config.toml
num_hidden_layers = 16
norm_eps = 1e-05
tie_word_embeddings = false
learning_rate = 0.00445
beta2 = 0.95
warmup_steps = 77
schedule = "wsd"
dataset = "wikipedia_en"
Each number is 128 + 24 x the weight over its row's rms, rounded and kept within 0 to 255. Layers, rows and columns count from 0. Numbers have three digits each. The size before them is the row's rms in percent of the matrix's.

# layer 13 MLP up, 512x192, rms 0.294, rows 175-223, columns 96-191
104:134147144133123096137161144108159080161158118122127131112093119137147133135119132111112137142094126120142148106091121184128151122144165130160112120112122123094125153120114080136110122102098133148108162092127149125095135114138124152103145130156166113120149094127111119139115115137077130137
088:155166162105120089127126122132146130144151131107159120171124108102149068104087104127086147127098102121100162118148120155110156106138135137133109133123107088111109135048087153135116099122121115119110062146090105139149160150104122123125153103098140110153145107114143140139133113102102140156
099:127144185159082127137072164111128127123158122130151144158096096155109153122121161130177137096120154146164117128148119142154119138134132146133179153156114174167143130130111127113179136130134112104120107089115092149117168135122107150160103105115127064090146123102135123098119135138105147094
094:154097160125111186106126110126162071159073106162134153091135107159162132109146107144190153173141126169159169124126101101150113118123109123117144128149129159125149074140141132157132112108119105136119124131110175128108084148162120158122137151143152108123141117101133134139122076144136147161
094:131120138113138155122127091108132087139104135137145109136101146147108127143147134132092124139101159099173118166119150158115169112091060077147105092098148130122120130151132102080121104160137144127072090131149118114145128129096089175124160111103168112132169150109169125143082121138148106165
092:095113116135156124127152128101119108127106114147170153097120123098149187143122136083096127113135123164136147102104133079118128125120140134118105115123074118153149107102133106124177174090176102121087136142080138164144131128105115115123135085119121104148151107148127115112137152158176130140
104:114129136123114112136141151156151144140177088145138115098128147127153155120170142119099169071118135176138155121128090103114126098116106130112142141098122102146101098163109128154109090126092098172145105153094152112098118135132121074122121137139100125134159134160127145131117164110122127110
106:112140107124124134137152126121136106144139093114198115123128159102137147138103086111159138085098093130132126127099113155100135132126171132126106110157151138129174129116124136163126113094132158165129171165123091101139076146161140097151147108134116139153128121106149133094126106107151119123
100:109145137097090158130150162121113157164079150146121147084104114088129116097087135116128136115115133111164125118089098114115113151113138127141149134094107119129133128120150135063124151160097136099128134114152119106144111099139132139153110144105117150079139137192143131145151120143130094132
099:135110142139128137135079159112094136108137096146144130114132127147111126161089091141138122164145047083129119153117104167115115073114138125151139143144140103092105110115140149176109140114153127140142147111136098145137145105103157109109129101146143121151121129150081147161115120117095114068
099:154155141139187091088177111132150114143166130116158138158117143124139179105145139105138147157133135131154089162105135198152103169137147157136112106119179126124116124150158114140122136129099104147129124086156138101127171135130106093161164164136102132125178099155135104156123074110121120162
099:160148132120127122099118159086130131094149130109115118126155112151151154125156049099139138121141149157122103099140126127137162135128096153091136087164152061121172114092111158125141142137123121113122101123114072145105176102133162124107143133159136079137165112130122154151154132136152146086
099:127091138148112106134120119128143139117138084176137117141122070175133112135092120130118095097068130109123149126132110127096076149136126124100142127139129147116165140128088149160149148062126115120130089135104122101131160117144151127104086080137094142139112138075094138150112100099121183150
104:098114107114129104144143071107119143111083129117103124168123122156106122093142136126114178133117125092117121121145136153147145094106099145120167107128163145119136124117186164164119115068107106131120137128109148110114122173130118131124153112115157150110115134127115090083143172095154148143
111:124132104140133102152124085148139127151165131174126134085129134115083136064167144124130114115171107166127137102163174161138154101165109118130147181143162132108127129150147132075114133102151130136136126109145113116147110103121115125138108123120107140152149171139138110143113122139109165140
102:125133134116110114149136181131132114073133129097175119173111178112113154117103105120119075139106139121072119135117094144091146129147145121162087116135079144131144130122143152135138111130140156106095144160127096139123164128137109157086117163151091093133126116124123095120084128158147134137
095:086147106117164130139147116147135116098115081116157120138108117137125117084113098149115133135105180101140150099124064125090195113167111108151155116148117114147133114116117161139113127124159139117128119160177138158097129147128089169140161135130170122099110105126088111164100120138140144172
098:138139116124097115128163130133160157131133157111104149124132166104174094153131149131113091104136141129116081087128091139182085138129116122152147187108169147114145122114132140088105142159131110145136157130122115170102133141130136152104150140119081124138097116140142140114133152130150133136
092:123133118127136139104124121104143158130124103144111108125115177106128118163149167164139106177129094111138113134112126105085164113146131121133131140106099091126093100131124105119155157150161198088149134167125127131161114139090114133132155141110152111135107133119112110130110149141147121135
091:151123118123126129134158102143118137111088143152090113090162129121162126131106148146119118126127117171114153110127142129150161105137109161121081107196132143117106176138127114149104088161126119143115133082110123122108140095122155131175136094121105176145125146110119118147156161119149106132
102:107097082115136126142158158152117120169083103141162131142101134126134136103110117120131145094129164135149128102133123112093098135140147117088144103131158200133134143108117120101112136107135077126097110079093100068117141135154107129115152128094142133104137139139129138166125119134120112185
102:124174104086127131113142109100129156161118129122099120132069116110099103119096114160174103086139139139116129133084144134110162147090132134098131186156124123182156125148129166109126094153128150084167156102155150089104137142126093145127144157131139121110157126167174131134123121124148113160
106:185168079137150140158086136141128135151112136106133097160119150122166120140138124101114115139100137175104114103130130157156126120143126124155128127128103184172099086104086084131135109139115130145076100114117085138116108118116123112125133114103169126097117167167122146098121129156117123152
101:161105116112118116135101157153098128150120145153121168151146106157116111127150118185145135139169120125148148095117114125101133129129132111146108159085096109142169129133112124120165131104133125125162129090112144105072125098094096125110105119122100128102146117133128135128096118127119137122
106:140120114130061134117123123096139109172140148109135129151156131100176141116124091129107124130157125122158100113181114126113137147085130117158123137132143109156109155179074093116119130090156105139090113121126160113124162114123113168112139084142138136077118084173141109111144167132148083172
101:110119092095149075126115117127102120149173120129104142127101131113126139146079117091158133110142132144093142155105120130094117128130150139100106116087139131126120091171094148093123129099146121135127148100127150155146187140126100132159145089110087150162127105119146095157138083147096157120
098:189139127142168119102091108128113099127104126110121119145110103120061125141125081143129113124140163096121128151144148121103138090163142172133122106119123142155118114142138143098119146134151101159149131123102109145108143149140135163154141169149159137120098138152116152075124117158119176105
102:105123093109133116117110093108105109122115169129133090125109097111158127140175134133105154134128106169124132145088133055125110129136114105087152138138083137130090165109185132163132147161123116130117136126150094104141097123121115054085143162136179137119132140126120149151121161128121119119
103:102148107100095090110135138142097107105132159154097146144170112173098097116135114133094123159133095132168133108185109124142185174133165128166126098143125126137119114128116134139144142146139147158116102132141103133136114080153102113108120136152148126096135107122126158146153093126126122141
094:138080101151208150103134176140133119095102129133090148116103122114165133127174138157095095141133151106127160142107080123111081150141111101103110111140172106108099137103107125139118147128106166106136138151133166145107107117115135167127127104151127144133095137132120120091140075106150162139
106:111127120126171121090091202120141114181152112151115141142117164111124110113127155110124152168140069123100141135155146150166115130149134111092109137160149099101174118151124155131112105094114129127100138118147148172129154103150127092090161121116136133157128115125125137127162135109128145117
097:152146147132151126160138158108100157098127180191107125153071081143146122125067162136128159115160162144125079118091149123122130158108107165114109131104140125075155145119135138134131155123100143145124109129124057098127135118126128103123118189140117111073133125180155145109071126162119091131
088:135123117099111142136202107151080181172134150169122165123132143097115130144120125127147138137124098177126111124140142108067118114132104099144092126082159113111126112142133114124133141096121194117154144130110120108133114131144109147164159110118152118136142143096091109164129161162124123118
096:113113126095112146127097128074124145144134113122101112097086155150136148121119131111149146107089178069176091151138126129104153099095130106121135117146130125120126159122117100110115131130107149116132135114135145112121123136142146137155147145075128149129167116109105122094115151140141135091
098:129184148107156160127150129129133101162107124134139109191096147140171115144177146138147184120161166148148156103121104149135159107120144125097134157126091143106109172137127142142118136148119117142118092106137127110095142116059136070124152097106109105086116152118128110139171140111168094121
101:132128125148129170130101147130136127145105103117088095130156108129109155155116125167143155099133147118088131158109107139108114119125123163069095084134133150127176151146112139151159135110189115188152152113126141128114120134159091100167140157116152114173124131159102119102113130101130152131
096:122105132156131148115143104096098084099145135107116148115108136118155103067141117102083129142151131158112135140140118127139136114127121142105129143139140108154175157195120123123148135099123177085113117079108130097160159114144110109141118140119129106138141140090132166177180137079126118118
099:139136098124075132092159122164116149084143158060127152126154153127071154132154134129091123130129142157133169159113148148112157148118205161162120140131128169167118131133140140161132140116132120124126114094110154137135109052113109133121148101134104097100129118090141092110112132118078118106
097:119096186119106156147152117074121078135148175155130159123102120087157113112130143147169094102126119142135128183183132168119122119127151147152143131137133144130120099130155125109174158147140113134144111110115133132152140142133150105113121109157113135166180067155120098126097139111099124087
100:145139113127095147098133126141097122126159099108121119131142124134157150125086102106150140126161109137106103104095185119114114150115112096142126163145129103106115096093174110117091135143130097136156132140156106149108113109143151126139138112149119136128123156116117141110163154101133151133
095:157152129140150132127143154113134179100110135111157129127121152090126111136089161117156156081086163098112137121115166163137115164139116118126133093103129171108115097095121128137107147110129148168118089124124150182113131135138143165079119124136182111103113145166144118182127139085150112134
100:136147165159127157163133109099125159144136148145204094138105119135103158111149111113146130110122141139183132136120128118153125150117132136104161167114095083165134122143089117146166086159140100119160134152140143151122084148123067129115136097152096113105126127128145122138118130118116098124
096:151121122111150092098102115125138113113116131091130180102123101140126134146139126165162151114123119132142082126120144101155135100182142146160148121152128150124143151118152160143152115147098098112111130088167160174109107129138164073165104094117147079109122107117112126084112134112156149114
093:122142129123137108114149067127151090162112143154097150131101080134148160070107153162147102155154142122145138140095153107151167153103096143164120160155130124100114124122137120155126129074124154104133098141156144150149103104178104133137126111128127132104098142109089099122120153129109120118
105:148108155079106142132112133124110136133114160086136160113107109136153116136091127129163139077111119113143179147100121147164136120113135148163153071125101158174124117151140118201135151095130122123120102143172078133153110101104142136116115141096138122125114068115118117100156137105139154134
094:171131137087129122158109148148164156139117134082162134127153095124172144104098138154143142133093117065083133131135111137159118132149175090129112150117133121132117111085135149135138149118113153106164100152153098102122114138110117124169157158143113117134160155126131133113157119094130106096
097:136142101107072127143153127102165153133119132122143126168096119096126148090081129090158107116156128129118127112196103136077123103127091124176133176138100121146160112125136102133127123150150158114110152136122117131099184113092160109119152156162096153110145102151156125154112138129095109137
100:120085098152107120132128139130154128116117125131086098128151171174142094118103090116187109139133094137132114107134156109148128139111124138142066126140146136054118122163124122132161153122123159159152131140152137143107106143113134130110119141103149138085143131159139162133108105099128121153
091:137134153130129154120081097130147119112112089132130114147123111075125120151112108154148132144140151152111108142127147117129119109156155130086103126126123122113143167145104109072093147133091112078135128106111125134155127157122126131120120090110121165104107067119099182116112153119131137119
# layer 13 MLP down (transposed), 512x192, rms 0.298, rows 175-222, columns 96-191
102:133094085137150099143164097112145081082145088162156100105117129127152129180135114154143118123153127094140132120133127086118100096104136105144169147154104118115164101129152150108106130128124109144113132150122112145108147136111130152110126133140107161112164143153164130107110179143139114136
097:150119103146144134091074101165119098135095161090117138095135130162120157145102132106117097123125143133117154103129102142128108136133135131149142086142094158106186123102111145118135117104140108102110130113132141146133154118109109111131151128154136127104165129149137127132128167130145162155
098:139120107143123127123133089094133123101142101154093146088140111119142090161148138166168129170143124131143166143118137134131111140119106137132131145161104092085126134101120138163133136140152141137109103090147132120146162135109114156138122150126129118131148120135136125115120113126139116147
093:140165142123109119144095094083116094145155159097109156120089124117107121145138129140123129145065147182141168123097109158126129179122100129106104155127124130157167090078138114156117174101103146108134074107116140142120127144123121131130129123091139133144177091125130132141126143098121154153
099:130139077146124168185090132111134131165134144078123109144118131151130153082127125081159157073081103122132152150123080122128123145147173153124112111129143131134173121129132098125159135085119112114176162105115137133107103175111116135141133144115098107120136146118131140145103145103107141088
097:091169101143121121093155160085130111163140155111155104129131128109125137105103134127130139131103112132099131152073122143093125175119121143142103135077127135114119083082129180120115114134177163145103127136146155157119092162164134110119158134139098115130101156149089174143125132135159113122
103:115126149160136143165095151138084110152125133171090163135113091123153155126154132145151130135163148139131119103103093126131106154125140094132086131147144117130105118121151157143152173153121111111113152122114132119098105123110178137130103142065107118105161176160121143112115110096102120111
101:115144109173089119118181123130114128102089149144092083085121126146167163127146119133126117131130121150136107103183119130124100106124141132139144122125157107109102121108126097119088112153151130117117124083138162158121186144102138140128110106091146166094091146144128095118158120206107156167
100:113089134101127157100118117098093088139127122132157071161141137137119151134101139101145112140138115120118099147100135122157152100100119127101095127143073111130123171100135104147146129121153128151099115105131126123161143136154118116083187143139150118141129182162152148144128135121107157122
096:119121145152146105119130136112163143130112121117114126138078108122119072136123151120138135137126095077182160178129112118136133128104119088154131129099120123137107137144133130139125169100152167096096157114128153106140127166117129072128102163145148162100132122152100108142093106103160154118
100:141163098149197110150137168144131103108127124168092145113117139133140107104146104142110107130139131108163115099120135094095145127166125122121129122111159110158128114123101096143131150140157110122102113147135105126159141114120063170105128115129157119110121128110130100144136105131161123145
103:171142132119151110109096125112132123134127135150113106101134110100072109106153115128132084087145084126116099108098137106145131114128127151115112120128105149107116167161123133128167140111161174153116115127159139062130135110123116157129166152120160146125151105113174118148100158153100099132
099:125106124114143120098122112146161150107076136157140132160086128137118121161079154114146155151149120159144155180178157135154114157130156131120139148105115144100187126115084129145145151102178151113156124140162141099103093154122105143122134130139124119158134138141133122100129127108138128113
097:087177123083120144136135139218148141091084154173166168130102139117128145159132133131132083121143093118115128134108101180122149137109113161151136071152092131147146130099114119122138097081114123141130123137133136134122158137102169129151102125132130088113106128141154131185132117124117139125
104:108098092133133120167137120105106130127123122115145108120126114166128148098141152146127201109120128093107168121145144119127162098132132163152136109083158162115137176133146127129138148186169105081097121104117186117138108150142105145130171133129152162136160118137090099137146112163147142100
099:121165109138088134129075136125131093149110122109129156110162110097130146140081110117160142134109162135110104140121101123108121128156125155153118086119116145106160169158126123074149141047174116123098127157117141121122148114160105110175124153173162152091149129144150105120158085135103108152
099:141125138097144132075139149076177143135140117152121120143110114142138138144088097103133141142118108128156101141131148113108134152100161133125112105100141128091141150115084151126186077115116134116109111158127157158139077147103116088126159096108125144072141166132125116112117152150177141151
104:094126123085104115149119152117157147094133173160159136143150113097100141120103148123138140137111169159130105164143116162125138130110150076095155142121132147095130110101138127129122113156125156126090116125109079135168107126145119177121119117132109135172157087143120110110146106178103141124
098:086145112117100129133184102158099094105117153152161161153160111113105123185126133131133132090105106160141151131097139096137127151123146111144107098124159174130144143104137147153154119112140109133109091136148099106156134133146138103144063132144121120115121115131162172120126143108131140184
094:103148131140113133154115095121166099132131108133117112112125120150097138113160200127101133067104161128155135143133149144084102165153092128167142101054109113169122150094132104100101119218104131126143107124146112130142097102137150119112106146088136147092138107129100125131154157122120191162
105:116143141147154139102157142115146109169140107109151165145157121114127129147140108123102147122135169126089156134099158109116140125137113137090128123133105077118137147095079137107146139101146137116095149157132128131112134099130112112033131089121147132096107121170131166133149185142124152118
096:159118112102094114129194124138152157105138138127140133133104128134140155168146141129148125171102103137135129127125159174139157112131080113124111123159159097105136112162130121130086116153106108102104132122138112113129098127140118153156160139146170110165121153084124128101135104142137082155
103:130140078129136098129142127154115138103151104144172135156109100127146116115149162149161125139122126148160157095119090138140080124133161142162159139165144112092072099135157128098191142147127134132169105132120135115145102161138119139119123150170133128144139143140149119134142126102118141138
100:087080129120161131083144121104142107126127139141118133106117123155160129135125113124106169110104165140104135098190104115125119109148119111147130101122104132113099143080072104117097072101135118127162132128100123100139127091155099151119081119099158121132127153151167156156150058123159163131
099:111111107145129144164134113125120095102108119110175100096123160068154096104141109103120113096177137147108162091100139080138114162104138136146147145112117124117088072134140137106146112140148107134117151163116171094121144131113154126112094090145152177104112103159093162155129133081117107103
104:181153113144110145149122113117151153129109137051056151134094092157144147132100134132085119108118096118118135101152091159108106145146154134142111105106118118098112110154160145107126149133151121156133189169126133147108126123148169102104112129103120159156110127107157104162103128132153183137
094:128154120153090101103171146144082086145129119142113111108149125140089112101099108132193126086131122121128101114129118110155147147096118135144129093154100150125146098108134155144109124111126148059108173174165123122111135140178139132124133164129125156119108156117157163122091123144070133129
107:151118166144119147135142129123130160133100126143116140136101121161110161143103152102096127125122129110125143084109185059100124103127134128134129137138135109103170157090172109119087146212141126155129139128118124125142116117127135161111136126117157167113114136115128128158155126130143167097
104:125138141113106134126108144136160122137115151137154073116142157126111139119126116121104149127127095125136116093079118170117137112121102138168134122131108100141095149112114143125120072139138096127142170157126100125153120096114160096139147107126146111114155138119141135154121051086142086140
099:121118105127124127178083101139104149154132124107170140115158108115099111124108128107134142130097118110129112116091154174183113122171122148103116123119080104144085127121128114156082140137127133145151149130141123174130101112152107063131124145112152132115114142119114140136161118173149135122
100:182110104161136100140164113132169109089102117130148120127146136111142147127104168087144166147112145102130139122122165060111149136165094153138145090157102110164094121141131146164123086102121133104112168131124111136116083096182128165170150129119134092128087131121122168128106128106114138145
092:156165108109111083126151112112149118120121096075097115139093095120159138157125119155158133110078106143115100156140064152104144110171167120113143102193092150155116135122117137103128118067121129073147094153084143128129160153112139135150146086103150125103114099113102127116126159097113142150
096:156103142090176172131128109146139123092081103159158120115117125107117099112133121130103157064078127141181127134139140142139100058142123129109135147119149170184099138166140107111166117130152149111133104165120130147165156125099140142176126168103138097095126121122119125108142143099094140158
099:141120136110152105114158135115092144121168124092113162131107125146095128102158144153118159164131148143153100151102149136108188097159125093066097128146146125139102114161150167178106164118108132131123139150143115108088148120114122105126103134113127139143103116104187135141117123126139110116
102:078138119120126124124129105126155151138131095113116122117129146118121144124129102161153062131136094149149112143102122127170172186143152115096132160136121120106068119124140075155157154163111125122163148098127137125111125105106106187114157113154175160136149117112134115096147168168169153119
104:114155104113148129131120160160090107133155144137081084137072180151150124113150144072105145141133126124153144116166112146141112143082124182117151134129127158150095129145146130154119117118137115104121134133138133147124162115119128101095120148134148131183148159166135111112120134134175146156
099:092139141143137144144087132141159114186144176121116101146137144113148160192141079125136116141091125114119149114130123108114094135162072147202097107119137083121113157122151159085119113159147109102101147138112136154137117119106118127145156137137138080116124140160123130126124104134164127095
099:088166137144129125091142147076128123130112127118143111134127150136066173151144150115149102124144138147130154111127115145144129158131071173115134121138139144126147108098128097084122116192136166133162127163153147107132115122166158160112126142103131126108124119147129162166129154164147167106
096:122110153146155145138135105146106069154130134141148091149114141126124166073135112140128142136164111118115188098190115152118140191168129119155146129118119157128109148140127167136124133145122104145105163180117158143133114156110161128144141126124144127116135120083113137106060187105110109111
099:098160139121089098112157128143125158162114137125126163113176182116100138159111142135107092137163147136183147111139143136141109111154127114079125183131099144132134088113117127098135125163132123128107116112147118145098164161132163174149167089147155110148129126107106148134119153122173142145
099:170104133129152090125118115116115154129116115150095107104092126178097155145093148141215072182214154109146115093114158139130147126108112098127112128135110126163112131121105138151124147114152142174118098122146110105087136125136111099107102116120149146122101141149109121137110142115130099099
099:130118121095113123113187123148146160146133131109127136122130116107136120138136130139121126131120108116143158078095112125086138101093136135090171137194128142125155183130118178168146112111107126100184132125152118156166138097128129117141159091113160116167087174125138096101111106104124133164
098:146159133107126116155083177109103141133129102115161099106121077114112161130137073093144137168093152122138151146126106128088136127102138145159140154122108127109128096118106147123104098100137095163142138097119128156105139142136120120095093170117084115137094078139158112091161164097145146131
093:160145152100135140147104122103110144101067117117141147116179117170107153142155109135142101138130112172132129105082090124096084131127123128081152164185149141118119127145136119127150151222140088117131132115083115126117134108082118114083137112143106131119113102134102136185149075117149127159
104:116106111141150126118119134126135144120146171102077115163112091086140126109106129090159136089098112126171086123150100103085085148113108134115135112124141131132162082120124140143102120098168146126159104125126138136191107117116097104125159135117152134169129108113108138112139130131130096116
098:069151131116129149126123123123137146135113153120137108164137207155098160150152118141072119165149160115125152092150137125124121116108146111161124095163146112116114127127134121073115138117120148132149068161084127136108115136123090130159122130192113156135121098120156101119170079170150157140
095:159123140131123108114143081117106172161121132131172135126139112097166124106131096118105193138150167108134106122141117111101140145134116182119103116178059093137137109139146136116169133074138114083157116156111113122124090127139129094140124126095182137149100146132150143133175138132136134100
095:116128153135170129173105137118117106088153137095136113146090073107092092129104101187114127152163166108114122151061117143106127122122102101148125148155131103147097124147117146122093182121124161091141132110104078105142129163140165155122168121060114115138117085136083139094126156144160091176
# layer 13 MLP gate, 512x192, rms 0.298, rows 176-223, columns 96-191
094:130142175108137079126083136110113099140185129089155170085138104120152136129116149126122182136130122127128139159123180104076119162133088137085114072157121136153114114153119134126116118113099115098160115105205112175111140106113071172131125109137121130121149150140165115129126116104159154131
098:136140146122105111138124118098115114156160121079146112118146145104127096148141128147090138143114143143107140116160105113125127136096124151127110148169117186146122136123145135157099141121102128134113148093169125129114104142190144125120131114117124108115124148160155106153124131094123149133
097:142131105128150123111070098118126131138116122159122156146125156109096143112115130103121148121083131148087121138105106134163130184084126144138093136107155132146126091097169131095153136071115109110116140125139172137111164157112083099125144145105128113102104106119141108142123137152156094085
095:094125153142137117139133069157131158125165144118131143142150141110151149115076117127147143124084153098145124166165155121107148139138142101103102118159113113119151088141164180132115126138120122109109159108114117093139142077123153176111148131152106117140126143127118081138114124148142122123
096:108130108067158150164153087116165144111100139128149156143150098165142191090142149104112105120122148130147082124151118126123143097134137132097151132065115173115120129123124107130137121108123163106114134116122125111121130122135137148103103120136113135126119139145114140129136159132138125100
100:145134117128154181153131118125158148117131125074129145114133146130140125119174179122117208140168179118141122153144163141091130098101124124102145089172130155138118125164090110152143152100138151113115138121110119135109100103098123124119120128165122141149112120150099120118145163138144067126
099:140143096171105077108111138104156128151136170137108108131172095111136132125127106115102138143162167161141123129105165132158118143097113097130145176160110090110121114119105188076176115111136159121111099151129114132146130128114129165085144113131159114130079149120111073158061130133089123144
100:136106102137153127110142124099098142106176173090099149119154088124120131154123149095105165140111116164086117131151132155146101157137129132150118142115114138116135147106108107109104132128130091138142135125121189115109148096196078140153136151152164141106136173157133115107161118101134079142
094:119106127099123131136133096160127134088136126134153162113154125152126177182114132158098130146110106110090171149119145117123156140111123115146093123114145078118103131108139127125156082124152102134132136126118140141117150106139130123117122138139087143133095139093121135136089128142109131152
101:149093127165081123151140148135158142080094171134094159165150138129131113111161107142122163119140097131175122119137117098122146118124124106080077136120123113099129141175124128137098160137185124095132108125092156127110159134155117121144075120110167139133120131124072142145172112150134124138
102:145100092116160085153104129117143133090121132139109135128128080126178108137112112146134130157160119160118085117109094133132100132161102104154094156091101162119114110097096181119085120146157124095148114127125160120104124130100131116102166103109115134113144086140083108102128139145086170122
098:138120100140125114127145127132144131147136147132099157120121131105086147173144103125152107136101124084161149143124112133097134137133130123156074125127126129164130124145099121125131119099107111123138142174091141134102109168067145143128135151141146118145049123110146121115189134148155163152
104:178072146112126098100138091131133093141144130171111132158165120103140156136101168106092086116113105155141095125089118129087152099125110157130115076153115123137125112088093166124165136118063157145134136153158135098135133108150136102130109147133149101165136123139141124117112173152112146088
106:137119160114139128140128105101124134133091101125159095113133151094099118100144139123181116137104140123122131165114074143137145106169093086096126171112129170142145117128146159134131132148161076126125143108156114159154100091158075104170142156130125153150119123145083132149112130178067129107
100:162144110099152153123110138093127156138149083104143183145155130105168132158128147142128143140117176097076103146156117082156173132129128118099122161131100135137095168143091151128153170142192105153124126133140132125142126102132126152150088154121140120116142182127126150130126123156134090100
098:158129078105154095112125091134097099108125169155112100103065114119148129111176148126080133108134107117124107156096148141116119110126154093104088127100177131096104128130128123095091153133124136127148101119168147108158177147137115122165143045117129138133130119144130143145105179158112152119
096:115134089144078138116107205117067139141117142163156121111095099137112104107117116131133160119111126136132155165143132122125135122066123145125130158092120120126192120117096096077128140079124144109131153084192137132134145169124089103158104168146102139109116128125121093104089118157125136141
098:152101123137143122100129150126135109097123082124156116120109131092090077171129141160124108091128141101109143099125133136117103163093130102083141093139158164122180108100150110158104142112162126160116102086133121096096166127137103149117101129115131092119110160100106121108113140129176146172
096:127140145088108121117106158095154133151158140134070082144160167075160138164118162151119134147153136131135123123103142111119144114141094144082130132138161128141122159154135130125134116125110126138075092097102156134112129131129137120127131132154129145150145151147175146147131122062165135123
105:129093135136121083140104128104135115161038164093181147132108116115106164127100162144090096138141095133109159123119154103091142138083158087170142137100137169153142141103145109147132129104136152125108124132146152117107134100120098120130133127146141171152150108146074120121164084183142165164
101:144123146079102100113158160078152114131103093135100191137115103104137144132111092127141135168118128173103150107118108171131146141124173123128137130124104091136119110096088137154117127159133148124158146134082114141132141116110112084154132112144103132093137113124126074132149164110099153147
100:151149113140121102147178102130114095075153177138150132119126134127105157153110093128129100134111131161105127129139105147162114102081129125093137165110127133113118144104094142125120067129138100141148145095136157168157137089137131160132154172140153113162123081147165086144139118132108139143
097:138162164174117115135106080119134106123163124158144108165108173110123145107149117127134120113128144114105102109105137127130127109148126125131135131124114140159147118172156144118094201091104149115126113149167103162133148121121135145130111145131117102180152140104076128140099146153153121116
104:109153075152120147081139149114135120126133140128161148122174148113182119101134158124148146111164132129112111101151138139121124196131110085155133102156150183134134151162139139128116131138144139137179087114126164154123146103098105109142101124135134122114106108126149138133113127147093105124
099:112177129109196116152114161081072096141100107142136112076084094143107125102122117156131112151111122161149104121090157108123135154140138107159110162178130114100113169108148141147145141109121140105152116093124121107120099083151088113116119103120111101133133102179117075135112148127161114083
094:120126171106125109126121116120149130096185133106071124151122154089117104123128100121169142100135122191112098139120127156110166101134134179146120109138121088136156126124075121120152122159132150101134123106166132143123085110095100110096088157128115156143155113150088157087141143132140134125
099:115144128131131092145093163113126108085144099133158121154119106152135195151140123158126118102094133154088117161078177075125081136143130136145117114129102160134123128150105140144135132086096096149150108102123122121149120130128150133070146130154123086149133096114156092132119118137131133119
102:112116131131119122120143128108098132119125167124142148150107118169076204152125109146123120116107133149121140134127141168118120114108113139149153112129086136119129081124142163119129128128109105153126161120149129139140131093150178082130185097138156159097113096165118127095160097130096141123
097:137140127088110146132105107135111144128146109085119119130151180165099121130154123058116138118141185136087138114137112135138129130122119124132159132072104157138094145130118093140163109093131081148115137129123153115126131138082134138086129124178098147118106132133129149118090101132123170127
099:123093108147135146102155135147128127185162133163096102168132122105121097158125116120158163158152135129095151173107096138130140129122132168127088125147168118144112179124104138121093141082129138108154125134115126107160074160115141153115147094120114096114121143106201103087134178176110085146
100:129140148113163148100123145147117123094127109108096106090119157128123148132133153098148149116127115139116139152149071121167141146121138136181121153133090155141129159150141163139139071168161135159150121083130154117120070100152104125163082150162116124104098128144112162117117097102149153138
087:117078175119133128161138129093182142114130088133105111111114142113127134134106154120095140135105084100132142129181119159125148109130160139091147124112136120110135135129107157133169128118152161120099084074145141097154136118174109120140130119119154157120160138128183105087137146108152129125
099:157138132117136111138112117140136109059135129159109131143147110087159129139103142115154119119148165131118101168129134142116133116127110129098111142105094138140123121086121126116132121124139130113159099100147132162161124067153151143147121160119133136145152103091131097124170170096116108072
102:110124164124119152106115101147159131142149126134115101144118163092139142153131084146167139094101133153127103135129094099128141140124183133153095180114111120104093140128093117130125163128119121141113132125093115146172116126102151076131142125136146128097145127102158063135145134137144172174
098:149091128078128133124073093117159120133141108152152071120127131121127148115119154124148149160123076176138128148092121111156118095121098139113167109095154158147091152123116123162110147120112133123142112104122112122127174131142156166128099119152140135168143137115138118169121139133121136121
096:157093101054105088133144128146121110127140163119137142156132134131141146153113131115122116107159152122151137116117110121127117133133153195120120142127097159170132131121122132116131111112113118068071138093102141146167108080141130170134123167190125144113139093106107113125130101130135098104
100:082126130125089096156119081113110136115153111153154126145158106145124106117166093128099133129140108090129101145161129172110130148134122134097099125154128117127108146088103122116154110086116128175151098163103170116128127106087093117161136148171171148138126102152122137072136093126162104122
098:134115106125094127135085146131116093076129128129149116142136122112125075179104094146107146127135157107141103130126077150127129118097097131141083141122130161110101139134117099133142115112137145140158154072157097129127145155089125141172171137100143096135091135112113135138138139137147093105
100:129112104106156100128135147122115133082141143141090109144101091126120117119193077135110182150095128146099151125151152088110107110129109087139123105120140131102080104133137162158110151146137159114141130112149111115111112088107148140107132141060143145082111126127119159138151148138141093181
099:122155154115093111101143153165145112129150189103145172147108137128084129124160148143067133077134139128093109153107119101122193116116146142115095155150087089116151161117164155119117113145123105113093108113092109150154091126152137140089093108118137148080165118143111145113115105120110107129
099:154136133160125141125117125121135164137126156103170128135128142100114148158109120189176104140158128128137077151151090127124165141122110101113145122113109120110147145132087145128135106113189112051111108104089188143144159068146117148083085133125115123090136103150103154161128134131111157117
092:149118122100126112147111095116101096149145157135142099120131180102126146164167099179113110096154129127084154130118143120119149122114078140074146131085107132139117136129107152112147137140099139134145103119116135153136125131121111144126174094146076105137111144101137088075097107158146161110
087:169127172092155125114127156123141129106126160100129085109086113133171132097122122133103103152151163118127163129128113113153149067136138117158115082131095177161113128117151126130134097175141146125122154121110163125121162107143114155164115113132124153107129141104111149126157100171161095123
106:152114086115110117129111123116164114075112140151161119127142135094136113128075145152159149157167145139108110136181086092098101076152120149112120183141125165136148146127120135124135109151126119144178108132116102151121174148138124128096137146118106145109110169101133117114117143139115128091
095:163150153083121125098146119130131092120110106102132117149158134132084066146156112138103107161142128161138126117147120117121115130131150119149144123128128128132135139145115139082092118148093144149147087091114188153113148108122107115106148144148091140107108149150114170134179099167169122153
096:124129132133124201143113131131093102139133132127104083139114125105164121133105143121119131205083157137090144131119136143130110165085140134145094140096148131102136148127145144108121116105129127082123112125178143132109119131161138117121175107156145113111108144122143150090108092097123072131
104:080133128151124099110148116126069135116126117091089100135141129152175166169121150133128146102117151149164118165208106159168094172076124098093138130142129142158101121150175147148139159163129146153097110117111109062116132126108119129149161118116123140079106129142104151115147168150110133150
095:175066097132120072115124116119125110097095155125170107137131064109126114126116140071074066115156122097157090184116115124177139107147161116106132115118162147123109103096142139116089111139088118150141118128139097136110132109121122167161136125086153140138136103105115123101141139103154150129